config = dict(
    hidden_size=320,
    num_attention_heads=5,
    intermediate_size=1280,
    vocab_size=4096,
    hidden_act='relu',
    norm='rmsnorm',
    init='normal',
    init_std_o=0.0,
    beta1=0.95,
    lr_head=0.00785,
    schedule='wsd',
    final_lr_fraction=0.0,
    max_seq_len=1024,
    doc_mask=True,
    train_tokens=360200000,
)
Each number is 500 + 50 x the weight over its row's rms, rounded and kept within 0 to 999. Layers, rows and columns count from 0. Numbers have three digits each. The size before them is the row's rms in percent of the matrix's.

# layer 4 MLP down (transposed), 1280x320, rms 0.0916, rows 553-570, columns 160-239
094:464517373470468500434479445540546454557499442396480478498533507591497534519397482533518523501546511506485414457418549448526476475475491509438519442505423450523424487475570563512441495440533476410529507465488548473490582472396528500502440461
099:449424515436499458425535465497473490418455458509512489504502472534439456378482438569504447444471471465443480446574310464420420509476479465450461512407558499514567545508518597580506556527428531547529522510466490541470507423510488519386444562
095:415577513384503424557492529462432475552462445525518532514529441469527509643471455551581465521557543449437501477397588504439486365464428584518467571394482461508510560480573498506533458423490504489554492442456470469527485531614486507496514498
090:426477467467473569392484501516431579579567531554530509491539495533488493385510536456441525495477468487471535321509491548506560492520379452474600513485478506529541437537460534437522438533628439492427503472527527491453493496505418505521447455
093:599526421463495564548553511416471488475483442594459522444558450425546525376492445509491480521451521592419599546463511492374479533580433523470490523464594421532597568478477463486502481524520391489568571557497420449541479518518517415479520443
096:581507545532569510585489458547497506454495419521535472454465451509445429444480509499519605517524509568477480512434478363533487552507509408547447570497502521460527544491560464461550467488501493472428477525512448434527398524429470501574498447
091:424434590483442515554543544547483475545470499430487498497557525571449514442546376552453437539561490517502513502427528503510518639513465510494548529488467494519474512505492533461550426459502570570448554520454449557559631556447533576416553384
103:552413493498435536703464478472505540489612451544484490531411414430517435468469534593472521500513445447494507418561469542491517514480472540572541470583509507487460485479458514532561552484563489476547475463500443559468496531554478466560430593
096:529473448524508550427389509504464556495575577617474612452545480409486504403529495517572416565433487563526492454568443574460447483454556450544469535489538486464561494538541475401497534534551531459546474461502531473447682514513525475547520402
095:448504463583509484555454458407563515463443664465515530526606497437510550518531467532541470476606547435442573434578494540506451393472514597426444401523494497528471531506518533493531569465467558577484524532532510525512542556470428498509539570
110:554489510474497508490514474541473574445553501536501442450499505573555531595472466455532571518537432510446509509566562425530503469507541437476518553521499499464420574464534433446406521530537448501532516501414499544422603466449564547481465498
098:519499487552430520549469562556438451461482411526573560524530477540424526458497530553509557475520531509574478598473509531462461469527468562477465422480493519610541513529491559558535515479496536457438446541409430559490502534522467479530487508
101:512548523572577479446538546473478523446554480439498590558484485482418476490554493505470431525488427541494509583400434418429489471480460429499503432530410533521508539513526477490507530500540436609440506408487480442467486489535564530692486469
099:512497470482491469421492505483496451527575458508511454505429542547434360490431485444472454558561502491456540521524640556484540599517490457536586570477473430549520571575452499602608337501589559445491464531477486520471528517531455499600560543
091:463541489501513521572592552553511495487575399499447565510470496546491510554514526466537476441427507524516502529523487471469509440525511446544521531498522416441623516509563507553466462575463487436440507463576608505460536521586537574441506531
097:462466501457450518521530499505555504500498494510461550557479521483493409557610339445421498601586473538479559531654534474465492468536642525493463450551606484505482467529400516460440500561495418547592521401503572501568491503437423522481511452
094:509587435477444513511609386538560490618450553484562514509536532586488446446445433431474609477509501521548513493534518444472498506443488492572480509359431460501434596443505496463508489556456481481516435529444431494488575523539494568453492518
101:390536528511525485486459478449510531497523493439468512644539469490489427513522524508459514510405482463528481524367479482531505365497501459542465460503546503572437405548498458528441445449541510495539523569484473536548485502444545556494454453
# layer 4 MLP up, 1280x320, rms 0.0953, rows 554-570, columns 160-239
096:466535513512462520526578414465574553494526423493651449508466457509432517501544464533461442511506591592534523509462532534478617543495519535424493523492565590562522547454533512462461577540437548456511497603486501515527552532511424520601535617
096:490555580465505554586580460620441518602433477483472565492593435416490475442554524399408448455452550434563500549510527557532477467552513442480490513543432587535557491500533435510484491520538494581456504515451509527560499478527448504477494538
093:400515504430504554567456491547480487473532500516467501565482489455457396543497446522487484533599511505432543558526524539512517474565509413524421498590472450530529481513466465510421520475417521494482473503478487490479512587550489521518525537
099:460533518454504514441522481458452433465460515451607569513422525583430504555511513455555472544514494512546450443469505610532529421529578461584472515544552524488377469453628451476597537526457550525471512428494478487616541507550424524458490624
105:508581369438459509452519544532491546492458582573528412467519471468548527406520539528487432480518540459440543514644472623546422499513512510493550561426512467553473523452483509544521489461573576488605615504529460448529459496506496560490539527
092:551584513404450555451490468517420564444510472447571563512461400547499488563521441453550496430463553478450575584462582461487446497485511451476505552413433524546447514521511553521495451441473497477456445379583448541477493440476476612473507473
114:476548507462472457434512494398598436494425409497471464521441414538486488515502491430475491535444442459514600568519464536537517450439413566510484512422516529500464542487478541472519518545521535557494532540450548444596439418610504448413538429
097:548508496410489454510506487436464394455515465398481377540490506494504362469475460489532395398606589463484457550483607384483498559507468414467564480515444430533425435466512501544517503483469522499503530459443561524465438545512523527510452543
107:453516515565557526512493405476556498532461427419428491462545518470514522507531468550511534505495526503391598494454376455563552465504554494537457522496560451442521518509447492445456482476507473443474464495499459519469494491571464456394426514
102:491584412420506511529504490399556478404471484531508470548430468561479467495537461510533459510510450510531438467587410439477473584511494558485512430518555500495491503490475516451396557518500526445524514498556499540374426454486548457563444518
096:542539385524592527557514507491505533552525454444528467524590507558488485590375558548537540486454522597492459407421536494575482460484542478482570529525473487476486476539463546485492635507555545491478501561481608472552477430516453432509523455
098:531441477485581552629450482630492482461465420477449519521454422572454513517484503513441483596489469551410556544569511466404448510523494377554490497474476546483471539485529495524510485441469505512499410507512456486527577447403476485452494482
099:414530612546480508477575454482506431487519476445544483515491470422521415477545457513537478528485575431492543614510524461493485501483580530531530516462568485446556427528517434521509498490507504552525532586518485527442573435524507462483462583
094:552442495524470492529552559425482558589480554547485394544563549545534552437449570505469420590552451483452446511518456464550477583501546493482535559540579491477481436520478520500582487452614537519595539529532387518492430484478470567452439426
102:356532404515577412421485562542522559510536524494500452443548449514434550478552402474453529588535568510506477511555451521421483523396498500475526480519427480589501470438562449456549621570439532473544524579466501418513528559500558506498482588
094:510436551502520471494583516512485455535493494519492499563472520554543525507483503445476589484556481469468529568537478590438440421542589528413459488473400404500466506516513444431439416584504538441665501487584516435533589557531388538498468464
092:466479498446488433517577536502481481521478510486535446574560559513525513566571538464456527383539610414478482493519501485532526426480511580418544464509551581542505521476407512464580501543526417471550590480482495486493502374450497483445431474